Weights of a small GPT-style language model, trained from scratch on English Wikipedia: learned positions.
Each number is 500 + 40 x the weight over its row's rms, rounded and kept within 0 to 999. Layers, rows and columns count from 0. Numbers have three digits each. The size before them is the row's rms in percent of the matrix's.

# layer 11 attention query, 160x160, rms 0.164, rows 0-54, columns 80-159
090:499462487474467549394543521498464558543547518514474493556546509507460507506455442492558478556528504546492543489512408526529513550553627554528457521477530520446508512539509550512473499577467534507520534488507463501537422568488423499503490503
091:403547473530568444513470495544523547436480502479421468544508540503470532516603470487527476544548524484501543473470517447536489513517446428515474483520432526505546533446441531567456522485457482502500541501458455502550503498414528481521508499
092:521487544532495514488465507425415506501515477508546482524571476484469446520528532496472548507430504432549485562474492513520541472482446500515534582524484471603542480494526440536536491469534535487489576516487467532504488484417509514550481566
084:514499598474544531520543454436406532525424447539500500556519497452446462439495488468551489472543437434523476510439490545555476482498490422445492448571462486470447476518467468504513489490492520524479522570535523412518442454520421530462492487
090:520518494477424556484461512518507527461468521536485490516534476464489531513507492453520516528456575533422487485503515525491474497467514488451504443520489556472477494551511513498496491497509499491510471506458563479499487481504416452433438466
092:506502460568475505516506487572583529571558565517417584517530562508440507501518500476480507484540405478515470528477375443505516518497518550567556429552508490542478572494498483477483461458513486488439604536523448513485504512462447530546505531
088:455485534536509537547571471485442514503534497480441480472540606505481509456486538572542462454472478539507594474525456441503532473393493566456576488508485382548582472503523504503528479512509473492464423547505546427537487531517508491497454507
093:523508451491517468510466498604477460471486413445462468523492447470539511464533470473586523453484513592449450477517548524479502466508558533584516393409529491459550474557566487561527488470443468479445586508485508484526499502490598501501523504
093:496487489538502484517559515521501447525495540499492508499545392514545540551496486474501556498514459494479531517561506405465495497530511454489533505568446497510474399457516475494476400469502505499489440486439462515468495489517518481578454492
090:508468517533525508456490518467456484457565529512492531532418601365518529455512470512532517471452466442483584470535474513500557512485485490482511412505487527487506498535563476499539540487483519582497462510506470501547476511541461501455546531
087:535457518487495493513461488478578493509466458440499505539496492536468509523494531514520466509504449554499517457497502518482384497571528479532453533528463554506445479492453492488550475524436537543482535471538547486477487554538539463481519483
092:441420510500480554549480418530530548466517546453560437527486429455505516495490437499459553476470544476461463511481476468470521503526544496483490509462475534536533468523492511516523447448509471534527483377566496509501496452490438506513512484
091:531456506517530471514535454512509454478473514545524466483483521502545527525500403513506476519605499520509487480501527525521478413472477543494530534527502512492496464492527492490476503534490466503487513525593540496508484481487486540494449526
090:516482457506462535478449558484526446556434537492489447499436483522517482461520502534487462517576564469521488487467608532504462481479500490447465480535514521478493504466474527408577581551454459527546463521448533579447523592508494608517445528
094:499497473551418441419456467452517463507506486479526553458540534502537576477488441454504511501542520595503431443512483469524484421504410531524450524512457450496463445536460478400477488471500485548481469523507484535532487451544527499510514440
105:398537534531455511569536483510482542500512513484486513523619558497467456490571510496488494434419467464462502483547540507506488523501501472469500503471433485532540508533514503592532442482489517489414532626467505429515517462478497548491453484
085:543477472495519537467448540564548510493411479558558487501492485480456496560497476476547459517471493494475505416548539519476501458456589457526513466495457491479448468475465556441453551473438525454531488445394489552500520446534501488479463474
090:549541551522448502494482486487532518474477443526478568442415470492500521467498453570489559535582431545555382508539486488454514482541531460472490462505487467457515457464440516536507513551489514487517494447567507552499500465503559550495457561
090:470479511534442510473508564521515476543543508547522560545482520467495444436480458582510497565549491518479554484462489455536447516451530514463453539546486576480530504448465529503527477501564510495521530445505485538505515486478494483503540469
083:524538436441516523466500448505469570520520506536453484502458450482444442458448545553498525435473491572502521529470455379539514514471446464496489523536470507509517471490460450566523482398440467624444542514523529543509501518541453475532451492
096:523452502514520424505517507489566506545450498515479504533501470494588526491481447588512531534528421433442473543518529541515562474580556542532475520513539519540474463530447507498463553551536536548461473503468553568499527489515515448531490480
090:464543475499548415475541532487488509429572540504457512512538629438461442517494511538544553483504488480545517498458471437509499476537532464601475467483530480518538526553498540534561446493534486491517496512557514485482613523422454448452408452
092:518442459562494560532535542460556469476450521431529506576472422478544518518488448497496501592567515568494473504514486558541477430504476557438475523478494497575463476480534483439468522491597515488564559441543535492413533466493508487542459491
084:503435515488517546520500466515500511449460484485486515440458439523527511481502480505507505595510486432451439487504523444582508490475500521474451504475583507545508555489529467501487513400487444517498522499524548446502464490536483525534510446
091:554476526547497401481581472612513451533452517607477458503496418479543569532449480567440489529530478517552492449573455447531454458480463505510546496504474481513528471503532512484528447540506488524513508532535489529512563537513545489460446489
091:470477565425467553514529544474534492494527557562495458511544547444511575478493495480601522570540480447489487467494476465557502475533477494488469481499513466515515462524458543526463545496463569501462552509500481532491598506488502520504579403
085:438516508503490541476497497467522507567548552530503515463533498491565555490448570456573497562459554391401492468473531514452490465494496498469482473464506514536554487464454492511464480492423459513566468542488448473525439505448521501507452535
093:531537502440549469498483524490485527477456470485482479606530541534552505546496430524413477427507611432480562505519582540458463493468567519554427491515517529459453499478481514421486549482460475531487623490509533452417518500535526484496489542
089:463504524496516483444542502542478507525576515449397529503421422482436471544512492484494509411588485516500558513390474510459535511466508434409539543491497520503517500516412521477528514511533486471543513558527499437481583530485483533452479524
081:553510513483513528463468581469490509501551533515473493511482472515466495544522450544571538546468562425608538480520502451512488537483507537549514496489462561603529478484520499585538503493506518459434474535543524445494516495539452469493556493
098:509464432469496505514529549482487467488467452516499507466496459512528553513502412500464485474539464508497452504485468498508577494523502555542454539552464477476496506482449504510505505547553569524525515397523498524477491530588471552570533465
095:499558444494453494516540513536390567539529515400482485485499516552572434513525539442474502389493550477546508511517458510455517538447488471504534538497472479516509539510491515588486516542486493533455525542528444509519560403507500523518554508
100:475493493573497500460489453500521510500512468514512503478511517457596507504484403524552453642538476475504477467517463488540486509464462529505472466443521451569492479504543531467470432569481514494530503475544463525557554465469514511510467473
097:460508483586544483575483562525515538507535594534481508560521410424475496524451479528445475546455481432485493472546553550472499503510494490454501487488415486537459521470488515565511477440501491472452513501567487493505497525461596512461443549
098:549548570456451527537444497509522533493491544521516524565481521514415488508467494555492522482489498521541514543495518512413516424488533447566514443508449490512532487449542470540506493581471432466507515425572531520488518456465480471479510596
100:564572489543506532523573559530463470552518511558480512445523475503478526503595542444473497509460488516508491515532531512473522527528494532491513548554433441458512505493497503539507490460590487442449446454494475462532510481494467470593494507
094:474483486547499437514474483512462594571562464504491525542526530569532520510527529383487563446463480509448473495505531487473519543517632521467542497522507528471502534515479477483501432532458524580499431496528507471555490575516489503476512499
093:522456498468556531461440464419444428485483543503536546508499497576470470508497512411508516582530559566475529489469405450496566446514476513425541490580528479510516560529536510391453520445538454507475529496474479441500547514524454515436484474
092:580503515494509477522510473553527490510504536474495475523577485511487472402451470531474479556503526535480498447495497487572499479500526473579502506561549456481492511510475566478478508485544493520494497529464519538497563474355534488562517504
101:534474587581454522527554491477540530471570525470541500516505453438520515513542513530457534449515463481538511532487489537455461453550543548550527545506416512531543526496514494523505518459552518501547576508539512470515543487465469459418546488
096:468497439430547504503510480516444513528557486501475515494482559456462430483486538465469461490520539437522543549462544516507501529504590507484547522523554480419445519519537508501469517489530464506488543424482486447530487449454429494527479452
096:519464473498522484532466415530512544488481497548503545507524453507534491498525423478377508537488449584540469574479536522475445466401503444481457477476557524478429529477495503516504455541471539487489583441530572491438492497533522482448429529
100:504556515497512544503485507542449582482553492482496480536477475515477493498505532530458435466475538413578575527448471497493438526499473536492496507497514516454454504415491469483542500528511492527549501518575467489509546527394510519425492522
102:524520478461496477493516520548476542491544479462508520528479570526496505522509509540528538544469464513578535503555557453547482533534553496480503494506516515507514464547503528513391570516484581444467552456490476543483471566457526550563589448
101:507522502544520498500517448535476482508498551535532515522554603489450545509512594458492540551532479504498486492531511453561485450474460472432638494473465478529475473432443461572540442540526471481477532488521509518503454426450530471518581496
096:507451508527389498448571485506533492505503501438479531529485408489503520571487439532551502534531490521515428524457436451487461519462450482479440485472503546474567414492547500523489469496470478524475518539533558461500559496457500536582478515
090:501506546516558445501487492556494488517441542452509486493501524489501522529522473510468491372520480466572507486474491557496436523540417529494530550554447528420520504486521541481456462489514496458459429537512502514536535629462470512529465639
100:504504555500497486562554546539494471470519515434450519549466531551459463574525562546549502491459468509431564540500525477488460509472567478456519528482490435506482533520514518420513466463485477488571497458572516488489477479447491524455454526
103:476473531519635507482480555508485458495502555478465535528509474452527521455504505448525544591499479515490471510466414500489487536522439492495481433510506479556532492507488459500516527450470473472461572499485531500496478515547507525500541488
116:523441469482516504422531399452535453500509488513552482445378529447428483475505458500529454532596469538467471445465526537484446477532429460481545549463532496436518470542483568526561528478480556556518518455494484528535529481560490496493505473
103:560485441490531548515472492410481521574538554506530522487414531461454483490491551531561511501513535539462467500483519483510497539508424438487529526499562555457459465508515490495506555505438509564508476463498502550590531503524528507462566448
088:446489600481458404447490492432448455452508483448428575479507523514515471434537559537489495485553494450440472502477510524495533457445499469458420543517521493518546481485525439496494534489510523484486518507537463508482552476478477502481480503
099:512485516527469447549504537482455448466500539492596483542533472456483509491541486513412579439529481477489554481526566481572537505481515522513528540476548493556500524493586425468544564460573484484432482552533461500425566456547481527521553520
093:486461440444485525516499534542514457509480551515531519525489513517487561488455549520452485560575418582477509460611484518534476509548598517475531514497536478510534495505486484596466455515525472520503480451474522477464505477453506463541492482
097:497474430534469508454538532520439528473449480432462513505399397502530528594494489486481478524593498492536466490526495527493453479468486488423562497502508564484463453517500466521563533552503576565527482494504540530492494440533465501500441553
# layer 11 attention key, 160x160, rms 0.164, rows 0-53, columns 80-159
099:552484519474502506511473491568496537424563498441479537508513565463511515463475508445551517557516479553525523484530517503464486519499481516531482528529478444470518488471479523472502485528490540545500554577411508549390454507548521484515515493
099:495527562510526540493454535531440469518446448425493475533489567535533508540516435528517481531530492473518524463537452550514451508512487507529453484486518534482485459513532523434448479483545493524484562484526463533513480591456427503563535481
096:460421503479452561451508480488445488505464585518516554498494519421462523540490480525472536469493529525503455504489488505525538475501492471530425489520473458513485491482498445520505538456475476526445529448502582481386497455509472531561557483
089:434551502514477475500460485526483519456443520461541542519505442510399469548417482514467507544549479488534473509526467486484458510527539513498521513515544555409439528437467544485429536528525453463486570429516510549490451500498599467516476554
094:499521492501424533561525439550524565470437519504495528462474552493515507494510543475531533465482507511445501515450555509481519475520460517500524566534498445529498473444504498560388496510459565494492415521505480577482480484452434461450491547
100:490405499524530452495566459541545468481572561446512533487572528427464518507516499503486559527453519494510495547533439412466512503533531532556480454529470500499482515533471522486416522469466509504536477494511497487539461548495509504485512495
094:496491546562462457421497504518556375546514496497483406490578534508445476496413464525533427521504530506567539488516484542483468461502561491488538553490446490497504489481538513527497469521567538489518474440483472415530450536479560420459463515
098:526450544468487516516510527446520448535528500474489541502448374429507491483525506534493544519518435544501450489547462579486412487518460488508507522468494439503543443552533471540500479524509424430459578420504536562489495493554485412459498505
095:491488535570539505493485537507595479485488523498573492422510471489551491538510480498504476497575502490532408500530496491509468452512447537413497460503478498546460443515460570580536432482416551507461410490498487480523525582501512503477472453
092:536466484523529577459469520498510481544538499480501541478478544490519426511470469603468532546568496432532444474472582531456476524496590526452491495530550511508455507474482431397519464457470465522492479524516503479467522560491497530429446512
093:561497552497456447520519513491542563541536528549480520616482513493491451441504498554489526496525379523559502535481475593472477515573523474451549547471492512470577475478479548499461532550512504460548449525541548531479536516503461482496516511
095:510512488530513527503491502493480561453533453535510489501485533485524524499489509474476565494526475579526497503524491479456479483492449458523392515402461440529530477432476510595486461539496520488520453475531458540546488516403547492524529540
091:442525429462548471553483509530527537468546560490570505466481553407455529549514516422431504477508524503522573507521494451485482450478539555480564551476440524487557438480549487487486538545559485494460502494477532611476536468548507469523478531
097:492521486535510481534423520555551556572491560407590480483412543473428510515522562508554469508486483493500550543501519487467540493483581535451499545514563518480519481498438509505580573516427516576516529538486519527456503478555472511504477540
095:556454502524536402518596473510538471519407503527493442458548535482575450518511463466518508551573499521476467527490520592505495483515461495534429511542439486538535496493484502537524568506538566489505427504473493482508486396479529518498492434
105:467498511561473508533487488546519509472519515472507534598572465566513518556477512579432530472512489573562439481582549473506484540546500518458503537481540532529452557463567455486466443523501529498457498441495501510487485554477495532504433472
096:489489500503489498457520505532538455498476519508489496462440490494511451515486533525514537484467497440561536506427502501499546417453548483459476480589542411519426443529440523542469420496578504453477504542514431530516566470550550520483439469
101:484513441441448563511514453530510563534470455595503519469509486540488508530445426510536496505503492522465442485517494515512499509537604533432518548468504498438532418483454526523574487518423487535489517488448552473537429451505513537477494485
098:479472536532469479458530451519528462479451497512476543492481541472494496522481491469517523561551540513474514561498482455485449495529522469460509499536450520494547488418500438448520466467479467478478539522546516509458502437412428475489613447
089:422520460511465478467501499364457453496500519516484483480459528477357492462510550517447475512473529527485513481512478523539519422493507497509566511466495460485497531521517483424502528516486515549494471607554515485506522547528578517486461486
104:476585488552500460570514463532489520545490487468503540478465419436490558483522442472481544512542472493481485527477558494568471515496587563544510508492463530504542459502545555494493420550494505518478520513515543538515535478527482449540488524
095:525532462478517562400496512507526438527538509460539510510489515488419528515522492548490494550490453462576489504508508534505499478510558471496541534466451523470464621501484553448441457472488545501513564411514528430512577499455548494525489504
097:476491529497489493469533498452564507433494524512595502529511482515510475477484427514466496566526484518472555484486484436532548473482440530533487506425521420531514516514480437556558454480514506474520531550572507547489498449474421442521482482
087:471469504474444545518449552456508483460519396524489529443516453443571492470482491478534523508448421475505496497522509471471612475506500467500447514467532428495502476475576510479521551459488497537443560517474500510539530476500542550492512485
093:553472513553493501441520550491515455558483534500536517540424422507485517525434501486474465484513475525491416486547435479493543444504505452512482497528472551559498467513530510568553498525493546506528425565479499447539522487528519496563504489
094:463527526498556555444467478542561469502495507529540502445557532429473491517486488461560529565514477426550429477483438507493489529518482491544437501477538522470472538547460473544432540543517475530538484475486441495535616599451482504495612504
087:505517523510538500513501432527521452528561554478505572499528519561509532424525504449493605473455461495460492480453460475431540426429453436457530446508495456506473483474548457481532498550497485546564519527532507590482462514567568474573551571
099:448538448473532483505450570492509539508573439462527472524501515453539454487513486534447475507488617443517524589447507522493509556484564457490459548472574584453480465499509457498494524526435499464536539478485576541508489517544522519510476563
092:424453487483519519531516508499458520506502441489478478520364492547521482543499492488535498426502547489532525475405426479446521464544463550508573488525479510530489557476454473442507511514507465571525447512557492470459511536517554476489435552
085:513486496429517497438623573501550494538466601583503449496472446542510491501515437523494463438545486492563511454550525436533453507465451475519520515501587520580442559481441503510581470574470503551536490512539516478523486485450531473464450521
095:498513501486508493477542560501478567501518441563508512438492484513504508528510451362463485515459493513517480550419426458492503460528552491605526452523562508455492458540459571532551505533499557517461543554502557532496544544519416545525594440
090:462456467457490441501491453499514490480462444486504454483544583494539452517496499468454495427550522512513523487525576503468549548545492436489439492440550522531520523516472425406460513549530517608486525477463500496529541501532531480522568482
104:486489510499569493551482526486512477492582511556562522571499501515563543541455480456543470630499472480508556449499465518475508484433524513534484550464433392554451500449504499575502500439523477400513494566521495482500508464475521420462494473
100:471508500525531502548480514500513494526506551527431495550472418463516482485452497567497495512475470486463439482520514521510455506478504510407526549457460538575448533444575452428484425520516453491505477551517564529489481534523575561452426562
101:495526492478504487519468493489577554496509502555471531467430487488502466533507434560540529554471495490508430494450541502456438463522499473527553534436482515490451537501481485628480451548483448518530520427555507513511460404528504495522530523
101:515474507499501485549487517505497391522534507436503535479479537555512452454528554494481464503497551567515418503522510552488535501514454584494513532469441484489477488536553575453417475520524494485469449509494454404503521534549551516500478420
102:531506520490539508473516465459513492521502459492499491495520384531532476537494467477506557431530437479487493537508470563471541537578580482489542426541549511514478534501466547460548523472426590496571432396425520497461520537520476494515479540
095:541510547466502484502481518505480501515606450518522505429531442456525539466525475437542543560574521527519552521434488525542555548479468533430558475584489483484519464507515517499508555503509509457480518499490501517517465462564457532505548450
104:521488538391542504515510472513500449434533489519441415455563504468510524461471453532500523505527527546567488473557515458545521575633580450532460496491533587497516566553516550561544516461556475535553510524531439493508511485495584474532518473
100:549411517546428504475529474530500490489512519535485449525520456457472491504457448462449537487507484484536494484508436564504518502517530481516483461488447530541503554489504524488385491517556481501495625419532540477466483521470473505452523494
103:490463519462545523467532468480489470462560435548507447474486583503467442487514423457535458511584578528457545552519539526528525562513520518462469491513489549411464561489532453438525526521502362491521493479509495499497476500500434486480493514
101:517470468549531452536545484464479559494494466473501583500492520512492499553490474481467517568484502502429425600502495505487484452459501504527510549451531523513518541505528586538483415512425470460568495457537520516472515537513514483465465497
108:466483521428532605432484504577485494470513492472484480494428454487487472523489509614511505467490551405525533466458576472465523449498487439515500499460533540554466507473505512470523508476485430481546512466599512487441519519461537479498574518
104:504512514503516525532478593501440482525509481458457483521530626540492491539584519487533576520506464513617485531497577554482493545465534458432487518476496477440429510552516557493512496580447480495513503453447509500544493469464522509472514473
101:432511483521506558577509418499386465473519554540502552439528507522469554488401599532476495506485479515470508500511542411439519511511491509518573484469508502485486443477460521485521432480492443471465408447485497502502458431464501453534544512
096:447530464497463513544472468524516484433483548465492515490488440483483513523539465495498561515542446588456515545488443484506450488499519438490503509483518560488593473456502491549538475518451490514448549548522554526508499473444480511537518505
091:549450475522469463536551505550509539528474528465465503525505539448468537571508506520444460467511450548443517425487580495467484539556437494469527506525453550495487453531436497521421545559454493513527414568506516478533471501500519549563500574
101:494461523484480462454473507454485462487489462473524465492465535509469489477541550592512484475451476484496521560496447485425451517420509475430518496480471561504498520451544504487506426481537529496558481395550508472476413520454485560407428565
110:517414555559519518523579579459497557510549526516558576504504513466430538490511487525504573546459499565515437502432448467585512530552478507525440448519527428535520447529531482415475563483524518480515532548478484465471486578475526604490511555
109:552436468489511477522550489515536543552514418465466457431435550495466525518467543403537535464508505543460495513466483464507496524486525559542511543459565515497564415498542531494528494524475522510442431512504522550472479490515453493555524442
101:534465474482483521512446493463549498558507562482507474460476541447436549462525541513581548492416464531475532488525548510532466516506505468501526483481495536493505428475528529519547606500446498508513502535525478620500586549485498521492538491
094:495499553468518508475502456430503462520503493444467514511521555492521514438554496490479444465639551493500505524422465473520500530497465555485416491503538512548466479501499479511541474524463514504524570523603489490527565448496459476493487557
105:544487473506513445493464555518507382448515491484455550497488454476544481529463600506486508479475404461553530535500524480524510443492457527498471565506527473543505570504532429444515530507540533492454473484515421481540541543480481512522501499
098:518493505490511602504459483520513458470491489458536479534556578522509484434502492563529544599507409590568464493572535464492512469529488523548526512496570473529549466475519507446550446459515517605496454471513449473520502379492453424508529433
# layer 11 attention value, 160x160, rms 0.237, rows 0-31, columns 80-159
067:495537514513528504420492446464506573600482520428454490530463540524522482521448467535551470455420436483539438446448502463464416521390487554527511554495545507502449516432469539502551456531510427499429514523474533588483467499447474554477522537
071:506465539539545564452553491538601450437467483467529442514473452450520502418544511449521474489525497515488452554517544507504496462418522576483421499537466496519539453545514561538458523496548525494543523458493526497478431584529460463480544545
071:496566443520479505538480520519449555484559523513430534493518531461480555503532573456530508442470507424513485516535504391462566482547549478560493453470417534554452587568561491557439615461454478491487549555504557496514536455491541529497460501
063:495550524469487521483458507437436504451561555496427478535541485546631499548494577460524469522481454485452487480493479445537460541467451519562446464528536504500563502509462445519511504495475413512523508525522458476538533469508504509501563579
061:498517460459514595472545516548530454494394452454490553542419530457483506489546456450486530485457587562497507459556546517516533516536469530471489516514506570514492483538495438418486515504523502571539491454518488562437504470504517531499496454
067:547505467560512447382433518474469465495534517500397624518467499478452522572492499556499552441494560475478458479501506485453503510522497519551516454488482495455519520537408549530522511531504468488549496543521518497511491503480537547485534455
067:525535487485480508452488477522497497522523506534477489415509465488443470446507533474560552511491568508475530455494518421506507543507433513515548537507552462436460459508492428492502523517488520549502480469427556494485517464500523482492396474
086:490574516508495478481495527526474568502559520529426519497541516570475413523496530481547480466483474454485495455531414413487500496471558521550563474437429517480544570476407515562474470496458470515496498563520458484555584466480506509578486478
066:515512514518493479517484491516468570510543498512514545519422477494559511454457453520562533432507475531426519465505469539377442478453468540509540520506506502458494530553508543553433578530540539468519537456507556571443585521531403513522463511
063:571421434462556529511480585540558429506523417468580492547510445497496495518492567508480465575530441594522534535514491512510503461500504430530515509496512490548458462522507525449441538492519498513552473591512528522503444436557535475521518513
062:428477469521475470506507517537520601528480492528464539429432462527433546504421513527571573535533517527486496484529519583506498407494514477501513474565596478538435460471500499477523446449570487508422444456474476461441479478490510454426524490
065:496569482568629451538462461483498599488574473478502504517516458533503453446494544501421460607472483491520467505560532476502458467562527512477554501530479527491594593486509433513510509522558425500523498496417460567518540509525528530520539523
064:571535464459486471438526512490547464478504458500540471485462526499464479481457475599456430545562468451487436504493529494574433461527519521546461451451472542503479430507505569518510588552498556504549443507465586541498523523532584519444419554
061:521495459510412433496483495462507523488470496532519460558483493461502474495503423535517411535582504452506489489530661433490561544537456473510486484490528518496467456509485434552487461513501574457523491490474495442552527472450558510466525465
060:438515491518508511557467531552499471477478432513489566440493489498490539450485482501519520453470454441541568493499496476525424444531507442518530532472449553412545471582498549489470463527490490574582488521397543507480589480521472544503468535
067:577498484471544516537476487497515421520489539482521528518409525457542426477497475576446417508552462523511491478553538488556456508525504490476468493489603507519556492506515518418453423420614465482463483499562531576433452496525505528449490543
066:391512532496538494440472520527484510534507504556421527513382530525467483515521499488538489435531488465430548478511411453493438433451516477564440464486431478451542513502545461561500522532505429485507535516470501476528444461479484551494509545
067:468515487492489440448556441493437482484649458512452573517489533432490515491513493529486576530496497485521581543497455538359490480493514462532450479541451486522513574490531488472546445509525542492490528554455517494467504500525495513483525540
066:447531459527462521473492495497469533465484591467544486499434532513449480503507480535566474410479490447466554569537508452446604508524484450550510573520429517479476505565480407555566493477450474481423506541530498462509486473474523474510490512
062:501527462458511544474534462468574515509465515478557491579410526488510521456528475524502474543448522500435434528467410522433491531519577541456450465454568509464478476480563479478461601459497558514480458409457560480546438460498527589536532476
075:595445543474502524524502467498505408446436486520540490437461440454554575485472545505496484599520562523490504502515529550476508467535481520449447462529485570524420491513534501404458560488525519505533516521447469566489433504487506527480562506
062:492444558415453526543492530497456516505485518491546521524502428468508523442490566493496481521549453497551553510504571546555525441535464563538428514518494475444529505580531538501477527491526542506463490443525527473467463491491499535510547492
062:518463571515474559523499542559513516532480509452533482492504499482565560520549470549442532506503529537533536506487542485471537562453503491452527495537586586511499497422515557424545513524473479499550456460499500539477439478558520566472517548
062:539428544494441457514478584574486470482451484585498548528432509422454514494467490497473526526522532511571501554499547554464489538511501512474483574486513536519508527491493489470506547526518510523644481444429548544451485515438517574559522528
068:502420520486552566499489528452493483520482494516495530456464524535477529445529547484502545509448472544435501465452629528465492480530483471498458568560506513518545479525576578508475545515543560459508507499554579535464513527511522501471483524
077:623494503443489524462529519461543476521440506421598501473489463531494525490523480481441533533497526543451536461516508501532573537514480510448493553539507548542456481444499432436506498519525492551505450474521423472485416516511520456464528521
063:460503483429566568463544477545614466482479483490563515485526519492501484439450518519494535546405531553558497491472545468607541451498494460442403494419495442456442523479576483525452554527525524485482477503497491462496523452503504441475534507
064:522451514378515504503540512442530510524505519500595552550546543526486540479540491500470476520497477588482550521506516578491485431499525555509505451515427517496457513546407498480489486494391452503554525469551559513411503527547493532520591430
063:512487502477500502469489483455506524468545501541504513471495528525554502517493526503537519448487520537461539515500500438475454556445536454554504461534409483452486572524514489518494442471526443566420512527431537481516514472520485545496574473
060:450550488523515490510540410572515587456459452521437507504503573500487559531541453491543528524412471526489493524498505454420487526465576500567524575593517533497539548485424513463500505394566473477526507531478496477445497523447517466472440521
062:514519532578489570533488504449480510516511540478510504537504487483452539542458530470543469529514534548517500497511469550551518537563554462497482494381499505507521492515556490539529467477562494484487560491550503487494535530531462552505463500
068:448446424534514512511457511497486513513560493515407446550496508540525555529538510554491471428484598504433508469592569449415519478516579468507517499483508583475515513507575485501503517530464504431462450431423539555493536512526517543520431493
# layer 11 attention output (transposed), 160x160, rms 0.21, rows 0-31, columns 80-159
077:492469479501480515541590469558441448458463433535458530463577502459481508528572515471437540517579503448474447447498466486490433433515464493450534420542486550480507513521522515517431505456437611504580427538519484526555469463457514526478488476
076:544459461448503483531456506520414511582537497449555456519412437510463500519469493532547493491461514507518506500481403477482559496496487442564511486548499496443531513474474500401483528439525490501456445465508511488512499485489519456528554476
078:438491491476465447497510472439558513493527531524499483566428550545486441547462473565488443499457509532554481428503592585496487503500490451425456462499548509463497485500526478638483467567439496498486458470566472516528515528465512513599543564
078:472479518509513489483552528555535497480520526567489552506520545452437493541492446486477495450537510474566480505550465552512436459506446490480540451546444468462490546518525519552519498604508548470571551573473537484493529536524488527514478474
075:547487472473508520526460530502514444441542510540505506489537485508472478483464505516508535579428475541505498451495397488511499448569520463537510487508523453583530516493524567492507444526505511517440483472484464496507490521448448475466540526
075:475572551448493489602562469564516572468466534538417485532563494600540465508505457529525513510539431507488536555545500502517432476518506514530502546528559479558481566483529477507533462553458514556461565534478465532570548513445528507534463523
075:444506488483464428516479448451533490528500500595519528546468535475541468486515493504460506484541488465526511506492576600503500477516549513481408519477500493492534513440538578544538458527507464457470455499470510508445554468498452499494595522
088:447528523462484484517536473451522493484528478533520542453553551548491429479523535464479504420489503508485564469527546532465490481502426467423507449539465442512488475533587514596573549524502507479480471518513533475488429507547504552481511538
077:540509488478464526487465591540394471518512456509507517524532498548480472507484548525503534479453543467566469511460526466550550512501569473478526462445484503533483453539454532401483519481494554519417468518508490445565473469518543512511509525
076:528459511512515514522529437449493507452496506471543483505510396521576484477455507503462554472474557504468437512491502476493542525505501599524545472474507522511496487459488561482485452450489535470532487386504440519513572506472476514456506466
066:553512570514478500483474496463501426546486458492506527552582538466545506384518469463506461479497459491512547442508461426505542585503534566535489545510492530506512463535526509517458439526525521429560533461559575489524514526491514519510469462
071:499434519482473511439528553548545468410448479543497528532492473498498456533484552544505506473538471476493507493482437566473453484530535499544498587567524597480493510488521529508515541503467545475495570467514523475516468522593475520425486485
077:537537506565489528507496535553494565515484514530484471460422454537532509456549593538539483562471534443509571564543521527461494511478559491531461576550559516434474509576508467476432503490391452552475543586519476497532520423586480534513490444
075:474526474470553555498459512524537505467551486476501474476518516501485478507527575553455505522380521519532491493444444488505475401474558511438505512489435501479424498533502515502475504433474447482481563541536505545474528583560509489568504509
076:539512487475451453449473584493476459497480537473465520544412472502496485581452497472526521572501475543439532518457529507445459529481547497508476487448546480553536452477487491459539504511441415443460502510520502491531475482559506524484513483
071:496499465499514525526505572544577547479485455501460506475464484530490616503473449405456549587513476508461579527465405487467535554509573564518445565545487478461511461475521516452496539528485547512547533513467510510537548509580497564523459510
073:475523536518472449512523527495448498470468556504564529478551526462486525444446485486518504431471420431522504482543526456482476523507483513402585548489515470499534490511547479544503520516475512532481547554497479539469494462518466493563492540
067:532576485465498561512496533498534481502413487517515463489578478532518533535516485440507467519472461483513407469458491501540535497501402509527542512499507497515547509542516523581445506490578499527500484458481490493543477469435507480572538449
079:568486515486555495478574443470527490491511473467527501489563544427491504498530580367486462461502515482557514474497451554496433486403478440534463429501512493530514530458565532544451514572443485435543508449478462568493517491507451528475493553
069:524441522518545545556469554473536446481510484515522513520588485461488490512452490481543540524426448587602520486553537525517529526504536494506458541515521503488481477536451494436465519496473513487514454465528525563415506556472460468525495524
084:519552519514510535452467536562464552570521491461525464562565448544517494520522463554505476520460448542537474563461474565503534505501596511528502549462514532494496491481455499363460512483525497531536432463485506456529517570490521511482510474
081:533520544578578522467508495525481482536522494480468483499546496499517535495469467586502491556483512541496444465499458501403581564465553487485471471510491496585537507442458429425477476465527446501521493422475481384556545490516529439484509491
073:573469489496538525475495515519457493504532519498498543514432412485502505505419449495471536559506461471481449500528461510543548518504551538504435522418502428597497484485475440523481450430519507487514523486474488563483484523458507438550460471
075:502467503480520570469459516522535476508468563467537542520489470510604573477531532519522502570506450511527524501504463499527552417490561595550457445477546439507519470518511526390477531418506508499511488397507444519472524499456465452507496475
076:550460445510446482515576525586458525498508444499494482616464503464470508541457462498519520509464506564517477451501429469479523520499533574479521514487567509483536448534488521424477465465551453497500490493468495489454537516468459498523482457
082:510485525490494546553533514565503490477502450489558524463473437465551414519477506507507462491558561540508489545444513600472517502502549534507470429469550526493571532517431498494445509467544524468499582434519487470512514542529569454518481451
077:572554509546464500514507463466475456493549520496486472601497434552479493516480506524424438501569492507468469447455464518449511504481509509483495484552455541501489515527510455395535489531504439560449487475501531408480455512556500486482510528
074:522490522533543598611574531560463553481541504500409484479442468527626515494457509504549486545424529477502457497520516428524478511477524472485485533510495476512487487448567503542500535514527552528497516492487441427519496458495443487459493539
072:430518534488483580555466473563553523508556490469550557533544567513492433517490475467533520518507588542508552442512495515486561513497515527497462456511462518490593509444513537525534525579426507510458531539496487507455568510458483472468509486
071:503470555524516489417502558466504387535497558507479517508584482552526454381408554485566515552500518511473522546472448550548542508553436469527506467433558492557535492554494505518492512589458531559497510482550489546533451500517523546436480453
072:524493500438500422511518527454463481447566532484503492544510524497526483482510464469454521505495599485530450507491511413446521459420482553536549520565563481430483545507532492495452541476452535486478525446491519504509511457482476464428571496
073:511507501464540463562573575493472530558533541494515541523451580505453515475482497455521527526530443503511514525453543519595503521545519504565523490507505485481454538480539473511523545561513484526535513485473490599481489616530479517564512504